Part of a small language model's weights: value residuals.
Each number is 128 + 32 x the weight over the matrix's rms, rounded and kept within 0 to 255. Layers, rows and columns count from 0.

# layer 2 attention query, 256x512, rms 0.0907, rows 0-52, columns 192-255
[[105 166 154 200 166  98 116 138 125 179 143 130  31 118  99 114  93  89  78 101 136  71 128 133 118 155 131 158 128 146 183 176 114 144  95 122 154 122 123  86 141 147 128 137 124 143 152 110 102 177  90 156 108  51 108 125 104  74 166 149 125  73  69 152]
 [ 84 126 159 110 115 169 160 127  74 115  83 115 140 111 139  87 116 136  92 148 130 142 157  96 185  98 117  95  96 159 118  83 109 187 154 107 151 141 191  72 142 132 160 134 144 168 175  90 152 113 126 112 146 129 111 124 113  69 121 121 164 112 108  89]
 [186 124 107 185 116 190  92 129  83 133  93 153 123 126 141  84 157 132 115 132 149 155 134 129 149  77 144 132 129 143  64  73  92  84  76  79 107 122 156 140 103  97 137 110 124 140 137 141 139 107 109 147 133 181 170 154 100 116 144 134 125  92 161 111]
 [133 109 141 133 135 177 121 145  93 124 132 174 118 116 182  93 143 184 161 111 109 138 106 126 131  85 165 120 161 109 103  90 168 106 103 105 114 130 156  82  89 164 137 117 133 138 124 133 147  97 155 134 119 141 149 116  93 127 132 143  86 123 133 147]
 [171 112 196 122 155 131 152 194 104 141 145 147 151  94 128 157  79  84 135 143 120 145 174 154 105 196 152 127  93 179 142 147 179  92 151 136 127 105 138 122 107 157 137 179 117 133 106 116 107 205  93 109 160 112 103 121 215 166 107 123 144 127 133 162]
 [160 135 122 151 121 139 107 152 167 157 102 152 131 134  88 171  87 145 102 156 105 149 102  79 209 133 146  79 170 112 153 138 110 130 195 117 174 144  86 118 124 158 125 156 132 151  95 144 142 111 105 131 112 108 145  85 112 130 107 143 104 175 102 157]
 [117 105  85 113 149  87 127 153 148 177 123 120 127 130  58 113 151  84 132  57  80  63 147 156 103 167 129 143 107 125 139 163 135 203 130 136 143 153  78  73 192 131 111 135 166 163 146 119 106 142 131  67 130 161 162 106  72 198 140  68  89 111 111 143]
 [107  80  99 147 152 147 136  77 122 109 125 127 123 144 167  97  90  83 169 107 111 121 119 108  75 170 111 159 170  78 118 141 114 118 133 146 147 123 130 128 170 113 126 119 137  99 124 132 153 114 135 107 146 135 131 160 119 173 124 145 112 145 125  63]
 [ 90 141 170  61 126  98 129 125  58 207 123  96 149  62 121 106 144  67 121 134 108 107 176 130 180 173  70 137  84 132 140  82  90  82 112  90  87 118 139 159  56 105 123 112 163 106 159  84  84 137 177 100 125 146 106 147 144 116 148 151 134 107 160 125]
 [ 99 135 115 151 160 141  93  98 147 126 169 166 124 179 104 169 105 151  93 127  98 130 100 109 163 158 113  94 178 127  38 102 120  79 191  37  65 162 149 122  91 102 138 117 140 106 128  99 128 130 139 216 100  81 154 172 134 140 149 110  88  77 101 142]
 [103  87 227 143 170 138 136 162  50 104 151 145  88 140 119 151 134 126 153 137 131  99 124  81 156 154  40  91 108 128 169 109 147 134 103 170 162 114 120  56 144 128 177 122 162 149 130 151 134  94 198 149 104 139 105  93 130 132 141  99 113 140 140 162]
 [ 96 151 108 171  74 107 120  88 126 160  95 159 199 145 113 119  61 105 107  51 153  75 141 106 120 126  95 124  98 144 151 117 154 152 132 186 170 124 160 127 127 135 177 144  57 212 166  86 201 123 103 168 110 145 127 125 138 144  87 124 156 114 124 125]
 [146 148 109 136 185 121 190 140  84 103  89 142  95 147  79  92 130 183 101 188  50 158 147 148 117 136 110 108 179  98 126 154 159  87 149 132 123 116  54 133 140 126 147 116 161  96 127 121  46 120 147 111 130 142 104 140 130 123 165 174 161 101 109 182]
 [111 143 101  91  75 147  99 117  44 195 201 180 199  85  69  67  87 108 101 173 133 215 162  88 142 107 143 174  67 103 138 125 162 103 155  84 125  97 148  74  90 126 171 158 149 135 142 112  96 178  89  93 124 170 151 125 111  91 146 125  74 126 122 128]
 [133 101 195 168 147  77 145 172 195 154 149 112 137 252 163  95 121 154 120 140  66 144  95 150  86 145 115 255 105 133 141 117 131 129 164  67 119 152 158 106 176 139 113 136 121 146 114 103 138 122  97 129 177 127 121  87 136 118 161 173 181 166 146 124]
 [171 162 145 166 179 168 200 112 134 179 157 157 120 132 172 109 108 117 148 114 150  80 167 143 131 119  87 110  44 186  95 129 103 133 104 131 173 103 117 170  96  85  71 150  89  95 188 124 106 158 114 120  96  94  89 103  94 158 116 138 165 195  92 115]
 [ 89 136 127 131 152 130 136 113 175 175 116 125 106 134  97 122 143 102 131 138 133 123 154 126 158  94 108 128 166  82  90 114 151  67 156 189 132  87 103 114 137  96 128 174 118 146 115 170 111 136  92 131 130  97  79 190 150 118 122 128 154 105 157 131]
 [122 118 102 131 118 102 124 113 139 145 153 128  98 173 190 170 135 147 103  90 127 144  95 195 113 131 118 115 155 143 139 159 158 151 105 140  78  96 101 169 173 143 145 140 167 113 140 131 118 174 151 155 143 108  83 117 135  81 145 148 133  97 160  78]
 [155 141 115  90 132 169 115 135 129  85  33 123  84 187 126 170 111 181 109  79 103  95 109 149 119 113 101 168 105 151  96 121 127 119  99 167 153 124  87 140 213 114 148 103 131 137 122 201 109 130 123 126 164 113 151  96 160 133  71  82 113 169 155 128]
 [155 140 129 150 105 136  76 101 117 117 148 133 132 159 146 110 133 157 112 137 135 127 155 146 128 174 159 154  87 113 155 128 141  77  83 194 135  97 108 139 164 137 140 131 145 138 133 149 142  85 140 115 128 146 132  94 122 122  76 130 185 137 120 140]
 [112 169 142  98 107 130  86 148 126  98 135 156 165  84  97 141 150  92 129 173 123 118 133 130  73 125 117 170 123 101 136 139 124 120 160 106 113 152 100 148 108 136 146 149 132 152 119 148 114 152 152 128 112 149 124 137  85 107 177 145  98 107 108 163]
 [181 153 152 121 146 124 110 118 103 140 128  95 166 106 121 100 110 186 154 145 169 158 106  69 183 149 139 156 127 128 189 143 130  89  99 142 167 118 160  76  85 128 108 125 171 135 125 136 166  72 103 127  73 108  75 105  84 133 146 140  71  64  77 121]
 [159 143  90 126 124 104  96 159 153 122 126 118 116 116 122 116 137 136 133 108 121  79 125 127 125 120 139 157  98 131 177 139 111 188 158 113 140 133  95 158 101  88 152  67  95  46 123 126 162  79 129 134  98 116 171 182 148 131 150 123 146 142  82 142]
 [152 106 124 113 135 155 185 124 127 131 109 103  91 156 161  81 121 173 116 182 145 159  89 111 212 143 125 118 114  93 124 105 142  86  78 143 119 100 128  71 129 186  86 136  90 153 143 139 113  69 119 173 156 171 142  59 106 103 122 107 142 126 122 163]
 [129 173  49  74 146 164 130 107 117 130 159 113 141 142 138 103 126 120 100 152 157 163 165 139 192  88 133 220 138 145 102  89 177 143 133 114  78 153 105 105  92 171  75 110 120 167 136 190 173 123 140 150 127 102 178 135 132  83  85 163 143 160 140 174]
 [ 96 156 104 155 219 151 130  70 146 125  94 103 109 175 105 158 129  48  82 131 109  74 101 110 110 164 136 166 133 147 111 115  75 157 126  91 104 100 148 137 135 137 115 181 131  90 165 150 101 153 136  77  81 144 121 188 142 173 125 100 139 109 118 135]
 [ 86 157 124 174 163  95 133 170 157  84 165 183  86  82 165 125  93 100 163  66  55 166 165 139 121  99 146 118 143 131 117 145  82 151 182 119 130  96 146 140 147 183 131 122  60  87 130 168 172 115 116 153 129  97 144  69 119 170 125 185 122 132 170 128]
 [157 144 152 139  82 184 130 105 130 124 133  91 142 144 142 117 117 213 231 120 147 175 151 163 125 123 126 135 146 108  98 150  60  87 130 139 122  96 165  87 103 131  95 108 134  99  86 165 113  98 127 121 176 116 133 136 128 106 117  98 129 157 128  84]
 [171 114 157  99 133 121 131 143 141  89 143 125 151 143 137  55  89 121  94 121 107  68 162  90 201 165 157  78 159 110  67 135 105  97  71 154 100 102 111  84 133  79 146 207  91 185 189 203 100  99 117 223 140 141 145  82 114 103  78 115 211  74  98 136]
 [148  31  70 103 128  65 174  44 149 166  84 159 159  75 121 175 105  63 156 136 152 128  87 132 158 109  90 123  95 105  63 146 101 115 161  63 142 164  95 128  85  73 164 162 158 116  84 134 101 133 121  44 175 176 189 172 114 147 150 147 111 140 101 147]
 [154 126 100  60 158 139 116 107 109 194 108  97 183 151  53 118 181 148 166 125  77 153 119  81  84  97 113 133 109 188 133 103 129 184 124 126 154 110 129  82 100 100 129 155 170 113 107 119 197  54 166 104 138  80 128 150 124  97 122 159 176 165 179 112]
 [101 139 159  91 191 145 159 110 133  99 164 118  44  95 101  65 146 123  78 197 166 157  88 115 123 109 150 110 117 134 170 129 105 112 102  78 106 132 116 112 125 157  83 110 122 118 157 146 189 112 137  94 116 113 127  71 142  86 185  77 135 116 172 126]
 [ 72  94 186 152 163 104 143 119 144 110 112  59 162 133  80 143 133 153 127 137 141 143 133 142 149  72 102 111 148  85  64 129 185 129 156 145  49 160 153 137 156 160 140 111 203 140 179 140 127 119 114 110 127 134 143 143 132 161 119 135 105 159  45  91]
 [180 139 150 148 171 167 129 138 167  69  94 126 148 133 166 154 163 172 212 150 120 137 184  61 116 148  76 187 107 138 120  94 143  98 127 118 173 127 150 127 113 147 124 170 139 111 145 108 135 171 129 185 161  57  13 132  91 130 107 131 106 115 102  93]
 [154 178 204  99 189 166  98 147 123  54  77 106 119 159  81 112 131 139 143 108 169 154 110 160 108  94 124 136 119  97 164  70  75 139  30 171  92 159  77 115 118 160 111 157  73  76 126 132 103 132  69 130  79 118 146 114 156 187 161 131 128 128 178  63]
 [161 171 140 126 152  69 107 135 164 149  98 104 102 108  67 159 114 136 151  76  87 102  67 153 169 143 119 134 137 150 188 113  92 153 124 145 108 147  62  88  97 155 113 113 170 207 111  73 128 131 186  78 124 151  83 106 105 104 146  70 100 131  87 135]
 [139  78  84 124 142 110 140 107 181 123  36 114 131 182 147 140 105  88 119 169 102 145 141 190 122 136 113  99 157  87 155 129 126 152 134 162 172  76 142  73  94  98 114 112 172 153  54 115 101 137  78 121 144 134  92 192 184  87 139  79 135  38 135 147]
 [133 112  88  73 107 163 169 145  91  70 112 149 144 125  61 105 106  63 123 138 182 102 198 107 101 169 112  74 170 171 107 116 146 219 185  98 150 114 148 158 107  92 156 184 118 115  67 159 177 164  43  88 140 149 143 128 123  95 133 114 125 121 112 149]
 [ 99 179 125 155 113  95 125 117 179  99 121 145  95 182 163  96 105 134 188 124 108 146 128 174 113 131 134 162 149 163 148 155 112  96 200 140  37 127 160 161 136 143 115 119 140 197 133 138  77  76 136 135 134 122  94 189 105 110 131  91 120 129  37 116]
 [162  92  96 144 138 134 144 144 128 168  65 120  96 103 155 128 153 197 168 143 169 195  68 132 181 125 181 142 120  97  85 132 144 113 183  71 176 140 154 125 149  80 125 191 109 161 155 170 146 136 133 170 103 127  98 130  48  95  96  70 145 159 129 192]
 [218  81 126  90 143 111 148  48  83 159  72 166 119  58 149 170 137 183 134 124  59 112  69 164  96 156 140 123  88 137  68 126 116 169  71 180 112 140 127  87  88 139 151 156 110  51 164 135  63 151 145 127 210  97 149 118 147 151 135 121 111  62 177 120]
 [101 125  97 112 176 173 167  92  70 145 116  99 172 173 124 104 143 105 129 111 153 158 108  90 132  33 190 152 115  84 112 144 136 124 162 132 176 121 179 117  98 148 148 124 127 173 138  94 131 126 133 140 161 128  74 126 150  83 142 159 114 110 147 190]
 [113 115 129 132 133 178 189  98  59  93 187  80 108 113 124  89 142 101 162  72 120 166 156 149  96  72  50  85 193 142 135 105 161 170 146 123 142  89  70  89 131  97 126  99  57 113  91 157  84 181 143 150  91 177  99 174  89 152 188 187 190 154 118 108]
 [148 122 157 103 139  53 152  93 137 114  99  95 138 147  84  87 110 108 118  81 135 161  85 118 157 153 129 141 179 124 138 115 123 144 133 115  38 108 103 153 101 156 155  88 104 107  68 119 122 191 121 158 133 224  54 103 127  72 184 193 162 166 163 113]
 [109 112 107 193 117  97  95 127 124 137 159  94 127  95  97  61 125  96 110 152  40 128 185 120 152 129  62 171 140 102 173  98 140 131 109 122 117 115 102 147 114 105 104 104 160 100 134 170 147 174  71 170  79 147 138 157  36 160  84 142 128 134 104 128]
 [108 123 151 141 122  59 119 140 127 119 143 130 189  97 162 102 172  52 117 132 149 105  94 133  63 107 122  57 148 145 141 104  90 145 181 113  87 141 126 148  57 156  97  78 112 104 129 137  85 171 195 135 191 199 171 187 150 135  98 142 114 131 129 188]
 [185  79 176  13 140 149 173 150 112 131  96 148  97 147 107 141 241 225 103 153 166 155  85 141 122  99 105  92 188 155 146 110 168  95 195  93 135 141 133 194 157 125 112 103  98 134 142  76 107  79 172 135 103 118 104  94 102 127 111 107 100 144 115  82]
 [ 96 167 125 126 181  65 110 126 170 126 124 145 148 152  96 104  55 112 107 156  95 117 160 134  69 120 117 124 138 135  81 164  91  78 126 138 124  74  76 149 155 147 135 128  94  68 125  90 106  91 227  37 149 141 129 140 149 133  36 107 196 121 153 143]
 [120   1 158  75 100 114 216  58  58 124 131 139 144 198 172 135 163 104 190 125 159 133 170 111 144 106  81  76 111  88 138 168 133  72  87 122 128 128 119 140 123 136 118 127 129 219 168 176 102 115 139 168 147 151 150 108 153 143 149 138 128  98  87 173]
 [125 120 183 113 140 160  76 111 163 182 112 171 137  47 124 152  61 158 168 127 146 150 100 113 146 157 148 130 109  70 151 103 182 171 186 141 183 123 117  65 112 144 154  95  81 109 120 136 129 131  85 150 156 161 158 149 122 134  54 100  92 126 103 105]
 [202 114  70 151 198 154 158 113 118  94 143  84 135 138 136 130 169 137 126 129 137 109 181 149 118  77 144 226 117 110 115 104 116 103 151 109 125 112 203 198 146 106 131 130 159  96 132 149 111  31 182 127 161 147 174 185 124 134 137 117 109 145 156 107]
 [ 95 123 169 189 202 215 115 123 126 125 160  88 135 195 121 147 125 101  90 101 110 175 107 159 159 135 142  42 194  98 131 186 163 153 140 111 123 107 145 169 123 143 132  34 169 105 120  87 159 150 112 133 108 128  96 114 175 120 117 101  40 139 155  71]
 [104 226 132 117 151 190  86 132  64  85 112 143 141 138  91  97 107 101 122  97 121 136 133 178  71 206 172 143 209 137  89 178  67 141  81 132 112 119 117 133 182  65 164  76 151  94 158  94 193 144  77 146 115 151 179  81 110 137 100 200 153 167 109 166]]
# layer 2 attention key, 256x512, rms 0.0902, rows 0-51, columns 192-255
[[151 126 148 123 114 151  90  72 174 118  86  91 140 177 149 172 115 135 152 164 157 121 148 155 103 109 104 108 110  93 143 161 124 137 126 122  95 115 152 138 113 111 122 140 172 168 119 116 130 125 118 142 102 149 122 112 102 158 129 145 135 162 136 125]
 [146  52 138 139  74 117 167 111 141 131 130 116 124 161 121 174 142 127 143 113  37  99  83 149 153 160 148 125 114 140 142 127  90 109 153 155 128  78 131 151 169  99 152 101 115 135  67 178 101 137 115 109 114 162  80 149 144 139 114 127 116 163 110 113]
 [123  58 108  90 114  79 150 122 101 168 139  80 130  96 109  95 185 165 192 162  93 104 146 117 179 202 135  66  63  90 143 118  86 142 117 130  98  69 112 157 164 164  98  71 202 125  96 142 147 120 136 100 173  52  76  74 131 182 168  72 134 130 117 120]
 [118 101 118 126 112 116 162 101 137 158 144 117 157 127  98 177 122 149 126 150  36 145 124 119 146 119  74  60 103 139 162  90 123 109 155 113 102 169 145 220 125 173 103 183 171 158 150 127 172 128 133  97 154 170 132 133 155 122 194 153 134 162 118  83]
 [152 195 112 164 153 111  90  96 134  55 116 117 120 158 169 141 157 149  86  91 187 129 117 179 141 103 115 159 134 124  92 136 121 158  93 183 105 109  80 132  80 139 155 102 102 134 105  85  95  99 156 146 132 168 132 125 105 100 151 122 128 151 114 154]
 [117 162 112 130 129 138 135 123 157  62 120 148  96 162 136 141 157 108 132  81  95 121 124 185  81 193 109 187  96 140 120 167  68 137  90 149 135 121 121 129 140 107  96 122 114  87 150 136  77 166 131 187 129  94 133 104 199 107 108 117 132 113 118 121]
 [130 159  93 131 167 153 121 104 168  95 109 143 181 118 165 140 114 171 109 145 114 170 148 104 135 126 115 132  68 118 121 181 126 153 151 166  89 122 152 150  39 110  70 114 106 125 109 118  84 151 143 115 121  81 101 124 140 155 128 136 132 121 142 125]
 [104 120 130 158 140 101 144 110  60 114 173  87 133 141 150 152 112 148 126 101 131  74 158 101 144 116  65  96 106  96 170 139 132  58 115  28  95 108 162  67  92 119  90 132 117 168 133 158  84 120 142 119  64 141 154 121 219 123 144 110 133 168 175 168]
 [150  60  98 137  93 189  82 140 177 121  48 122 148 160  43 138 193 148 123  89 106 137 161 143  86  89 164  81 141 143 126 130 125 145  79 149  23  78 109 124 133 110 126 142 114 138 124 120 143 141  94 141 152 138 139 165 135 148  88  95  86 122 124 125]
 [105 115 154 165 116 143 105 177 135 148 112  88 146  82 113  96 106 105 115 155 115 199 148 103  95  91 132 112 156 107 105  82 106 128 143 128  98 132 135 105 147 132 118 156 155 116 123 143  99 172  99 115 113 118 176  69 129 121  61 103 187 179 158  90]
 [135 118  77  77  96  85 105  36 177 180 104 148 164 103 128  75 135 126 122 153 113 167 139 141 107 130 202 129 125 119 132 124  89  90 111 176 143 151 106 177  93 131 100 130 149 172 124 112 115 109 108  99 117 139 129 108 106 128 138 134 164  99 115 136]
 [112 134 101 100  85 146 134 100 132 153 195 128 145 113  95 120 177 146 173 109 152 145 118 105 127 129 115 124 113 116 145 141 125 127 129 181 130 132 139  90 114 125 123  93 131 100 107 186 116 126 121 152 123 128 109 104 110  90 136 110 112 124 127 108]
 [161  75 146 100  84 102 107 124 122 121  96 164 113  80 159 146 120 132 112  85 153  94 117  91 115 153 153  51 129 105 130 123 112 129 152 108 144 111 139  82 184 167 141 155  55 152  78 110 100 157 139  98 138 109 156 183  58 129 130  90 102 165 125  81]
 [ 85 186 132 121  91  84 137 100 150  94  50 131 203 168 145 125 120 108 127 146 147 106 102  85  74 178 128  65 115 215 132  68  74 130  67 200 123 169  75  96 168 126 155 151 176  98 154  97 102  93  96 122 170 106 162 143 103 156 111 138  96 116 137 189]
 [ 92 119  84 135 133 116 164 101  33 167  74 127 124 122 133  90 135  76 121 143  81 120  96 117 129 148 141  41  75 134 112 155 131  90  74 155 182  83 172  97 166 126 134 180 122 225 123 166  38 103 148 142 177  52  65 121 140  97 106 113 176 138  97  47]
 [157  75 142  79  63  86 144 197 158 106 128 120 126 129 141  86 128 100  87 165 129 102 109 134 160 163 144 153 150  78 120 113 192 152 143 185 108 147  82 105 174 130 107 144 101 152  86 175 111  77 162 131 118 140 156 118 106  92 132 155 172 111 139 163]
 [120 165 128 155 121 144 107 103 172 185 103 102 108  77 128 132 130 108 129 101 101 171  78  81  81 115 130  97 183 144 173 131 107 184 138  69  73 162 103  93  67 109 181  88 134 104 125 111 176  88 110 174 103  83 132 134  94  70  92 148 131  97 186 120]
 [109 151 130 149 116 133  98  97  94 125 138 147 186  89 109 131 143 123 144 168 158 173  80  90 123  80  92 132 119  93 134  86 130 124 157 122 102 136 124 108 147 137 134 143 148 163 158 122 140  63 107 130 135 131 148 202 193 100 136 146 130 124 106 105]
 [113 121 162 148 121 110  89 120  59 137 103  88 168  68 109  85 161  96 130 127 169 115 133 130 146 103 136 106  66  86  97 174 106 135 145  87  67 127 130  99  96 153 100 143 128 165 141  93 134 135 148 162 113 113  74 119  91 153 180 148 129 164 131 147]
 [183 135 148 139 123 132 103 144 165 135 152  55 176 147 167 112 142  88 179 147 155 178 173 139 126 118 127 106 163 125 123 100 110 113 137  63 106 111 107 176 122 134 130 154 143 157  93 147 138 103 190 153 102  53 130 112 109 123  99 102 147 150 141 113]
 [112 140 138 112 116 135 157  84 125  85 101 163  97 136 115 160 135  94  90  58 166 159 115 137 158 147 128  88 119 129 105 107 128 135 134 164 137 117 114 104  83 150 147 116  68 121 138 110 122 174  86 150 143 128 131 127 148 138 142 151 135 125 162 120]
 [ 92 119 151 120 140 110 120 129  41  75 154  48  83 141 131 126 124 157 130  98  90 122 117 156  99 143 160  84 168  96 161 115 155 132 115 104  78 144 142 135 167 143 109 150  87 123 167 143 133 143 155 117 133 119 114  75 152 170 162 114 185 118 154 120]
 [ 98 111 206 178 120 108 163 131  99 155 145 133 148 165 160 132 144 150 130 131 168 168  53 140 127  39  87 122 126 118 139 108 102 127 117  86 131 100 123 116 133 123 131 129 141 131 126  85  64 116 155 112  88 143  77 167 184 137 112 108 114 133 110 167]
 [127 134 189 111 143 106 123 103 117  88 129  97 181 168 118 117 105 147 104 111 143  34  75 135 123 118  68  99 155 141  86 167 166 126 152 138 167 198 217 152 127 107 181  88 140 176 146 113 120  60 133 133 195 136  61  74 194 101 201 121  88 112  86 110]
 [123 119 114 145 184  98 156 135 123 115 155  67 158 164 141  88 146 163 154 125  83  90 124 113  32 109 124 100 127 116 113 166  62 105 112 127  75 161 123  80 109 125 138 108 140 129 159  86 145 152 128  87 131 180  82  90 123 126 155 101  70 143 144 119]
 [153  84 119 110 140  68 112 170 189  74 102 101 192 142 159  94 141 115 178  75 114 104 163 152 119 109 129  95 138 137  84  68 125  81 126 207 122 102  94 164 109 126 148 123  94 135  68  87  34 114 145 126 130 111 161 137 112  57 188 145 127 112 152 122]
 [141  84 123 125 158 123 127 138 102 123  98 164  95  95 110  94 150 170 122 217 177 117 157 115 142 105 148 145 131 124 152 162 176 106  95  82 136 120 120 131 166 113 140  54  73 142  94 151 242 159 127 102 132 122 169 136 119 156  60 109  90 120 107 156]
 [138 112 139  70 203  97 105 118 153 221 132 166  92 100 152  99 128 135  90 156  79 150 113 127 179 104 130 148 134 166  97 102 204 116 166  90 132 113 109 125 124 187 174  99 112 115 176 130 153 115 157 142 172  99 166  84 111 135 117 133  92 129 157 124]
 [146 130 125 117 135 165  92 164 114 110 105 126 162  89 103 173 150 119 150 133 123 135 124 142 207 102 120 159 159 167 157 100 109  85 115 102 127 115 110 181 141 161 100  76 141  63 107 119  80 154 173  91 120 140  52 153 109  97 151 131 115 145 117 146]
 [121 178 116  91 194 157 167  86 108 118 159 106 109 104 112 126 135 165 142 109 210 170 169 119  86 134  79 187 138 159 122 102  89 173 185 186 238  71 192 114 138  57 105 158 203 170 101  85  80 133 187 104  71  73  21 103 161  89 148 119 103 151 178  76]
 [127 144 133 179 115 154 114 114  86 117 168 148 123 138 184 141 134 136 156 134 178 134 164 173  49 160 153 164 102  86 118 146  85 127  98 108 114 165 124 157 123 130 124 126  98  89 121 177 173 180  92 100 144 136 152 202 105 176  41 169  84 176 113 121]
 [158  76 108 135 146 147 139 132 115 156 130 160 190 125 158 142  92  58 148 105 108  84 109 117 169 124 133 233 152 167 103 163 118 112 184 141 113 108 121 173  55 101 205 134 165 139 109 125 171  77 107 166 117 140  92 138 121 126 138 131 142 158  98 133]
 [170 133 134 144 107 116 148  60 107 206 156 116 135  87 119 182 147 127 127  77 137 122 186 110 130 108 158  82 126 155 141 132 100 164  37 131 173 124 120 156 128  90 150 174 171 168  95  99  93 228 142 138 101  82  87  85 154  75 146  97 106 124 121 100]
 [146 111 148  93 155  65 102  67 150 170 165 173 140 126 155 102  91 145 107 153  71 114 103 172 138 173  83 102 123 150 110  90 155 120 163 115 162 125 169  46 110  98  94 153 185 119 130  85 146  98 135 111 115 166 151 120 182 131 129 131 121  80 119 149]
 [149 130  61 167 146  77  77 144 122 107 103 124 104 158 128 135 165  95 101 129  93  80 168 141 176  94 111 135 150 191 117 115 170 100  98  94 147  99 130 190 122 135 177  79  95 186 110 143 119 130 133 113 190 172 158 172  89 104  86 163 155 153 127 123]
 [137  99  92  95 114 149  82 118 114 110  86  98 140 110 242  87 128 149 151 139  98 187 190 127 147 118 198 207 149 150 139 149 182 112 108 167 150 102 112 102 103  90 101 179 191 104 124 159 100 163 110 124  93 138 154  84 113 125  78 162 144 142 121 160]
 [ 77 221 125 127 139 116 148 110  97 122 160 151 154  52 116 132 151 119 110 108 145 130 131 111 160 105 170 137 154 158 103 137 121 150 148 110  78 166 124 131 170 157 113 122 107 165 201  96 116  99 145 131 179  74 173 118 127  75 106 133  98 156  59  98]
 [ 80 113 138 131  93 118 160  82 142 102  98 161  92 108 151 117 150 160 139  86 110  79  91 182  86  82 106  87 134 126  62 177 123 141  92 200 106 155 133 136 115 182 176  84 118 132 131 128 164  90 186  94 160 161 144 118 180 167 138 158 164 113  80  91]
 [153 131 195 175 148 143 117  78  60 233 114 146 148 111  92  83 124  86 100 132 150 140 142 106 151 167 156 165  81 151 119  70  82  83  88 153 167 145 120 114 209 119 119 143  93 168  42 137 134 122 123 112 124 152 119 106 120 127 115 143 108  58 139  67]
 [105 107  83 106 111 143  66 197 111  70  89  83  78  91  98 163 135  87 160 106  86 183  51  88 200 149 162  50 181  63 136  70 157 189 143 105  65  93  44 107 127 162  95 169  92  26 163  98 117 184 123 179  99 139 191  62 106 143 114 114  83 100  63 138]
 [184 170 169  82 158 156 102 198 174 151 137 149  90 124 164 121 127 180 141 138 141 128 171 106 151 111  74 143 153  95 139 151 166 140 123  87 117 106 175 217 201  90 121  62 150  85  98 153 112 120 134 168  76 153 167 159 182 122 130 142  59 220  78 128]
 [145 126 173 120 145 123 118  97 127 178 128 177 128  78 146  80 156  72 164 153  60  62 181 139 158 135 109  90 161 182 135 109 101 164  99  80 139 132 140 135  88 128 142  93 183 135 124  97  96 134 138 154 160 121 134 125 168 106 154  52 167 137  97 133]
 [128 107 193 130  49  76 132 132 181 145 137 151 159 154 130 159  88 161 134  99  85 127 131  65  90 131  94 161  59 109  79 146  96 126 157 184  91 107 171 131 116 110  99 216 201  80 129  71 185  99  65 144 117 135  97 150 171   0 176  74 127 134 156  74]
 [120  59  93 138  81 204 167 196 111  52 111 167  79 110 143 141 148 138  97 158 121 201 157 134 142 114 115 106 117  93 113 141 107  64  46 119  89 163  90 129  80 103 108  95 178  62 234 164 154 120 116 126 103  83 239 142 177 125 117 106 181 147 134 202]
 [127  93 124 125 104 246 132 184 124  38 101  92 103 156 141 170 129 173  88 178  97 104 132 114  64  89 161 107 112  62 136 142 129  77 156 117 164 190 128 154 140 154 175  98 113 114 130 135 163 160 141 143 118  71 134 108 189 100 148 129 142 178 119 188]
 [116 168  91 128 130 108 115  90 147 118 135 187 127 197 163  86 114  98 172 116 130 122 140 157 144 139 123 157 140 114 114 147 123 176 112 226  84 152 102 150  61 151 151 144 142 117 144  59 132 115  56 103 119  95 135 119 170  82 110 145 107  61 154  92]
 [ 94 140 130 127 140  87  96 115 184 193  99 177 142 147 117 108  84 158 166 131 127  85 116 127 116 199 187 174  99 136 109  94 140  97  99 113 192 117 145 101 116 178  90 136 154 124 144 189 145 114   3 126 159 122 120 141 194 126 100  80 149 111 135  98]
 [159 154  86  94 121 132 117 151  55 109  97  65 165 118 130 146 156 174 155 191 122  73  63 121 121 118 119 139 110  94 176 125 155 112 112  80 141  82 127 152 146  91  85  67 144 143 142 128  98 159  79 115 145 149 138 103 119 133 134 118 177 176 155 100]
 [147 171  99  92 142 255  65 170 206 116 119 143 139 100  96 137 162 112  57 122 124 159 142 185 124 130 116 120 107 117 114 151 175 148 118  71 116  66  84 161 111  66 123 123 177  70 164 152 138 131 124 163 120 155 178 129 103 123  94 135 155 139 178 122]
 [157 194 122 143 229 103 157 139 126 126 183 114 110 168 128 175 191 127  90 105 153  79 175 106 138 106 108 216  91 206 149 104 137 153 119 113 127  50  86 180  96  85 164 172 116  88 138 105 112 142 110 144 183  82 163 127 131 163 161 112 115 138  80 128]
 [148 191 171  98  95 159 126 168 110 151 126 131 122 118 198 156 105 116 124 190 117 134 160 133 119 192 108 118  99 142 139 143 148 149  70 118 188 140 138  68 115 100 158 219 165 111  88 108 126 162 121 135 103 180 160  81  89  86 140 143 174 153  56 180]
 [134 126  95 117  67 115 146 140 101 144 102  90  94 167 114 145 127 129 138 100 102 155 135 118 124  97 132  65 140 135 138 138 107 141  78 148  88  99 125  82 121 127  85 164 109 104 209 131 124 185 125 211 118 115 184  60  41 172 103 185 179 110  69 217]]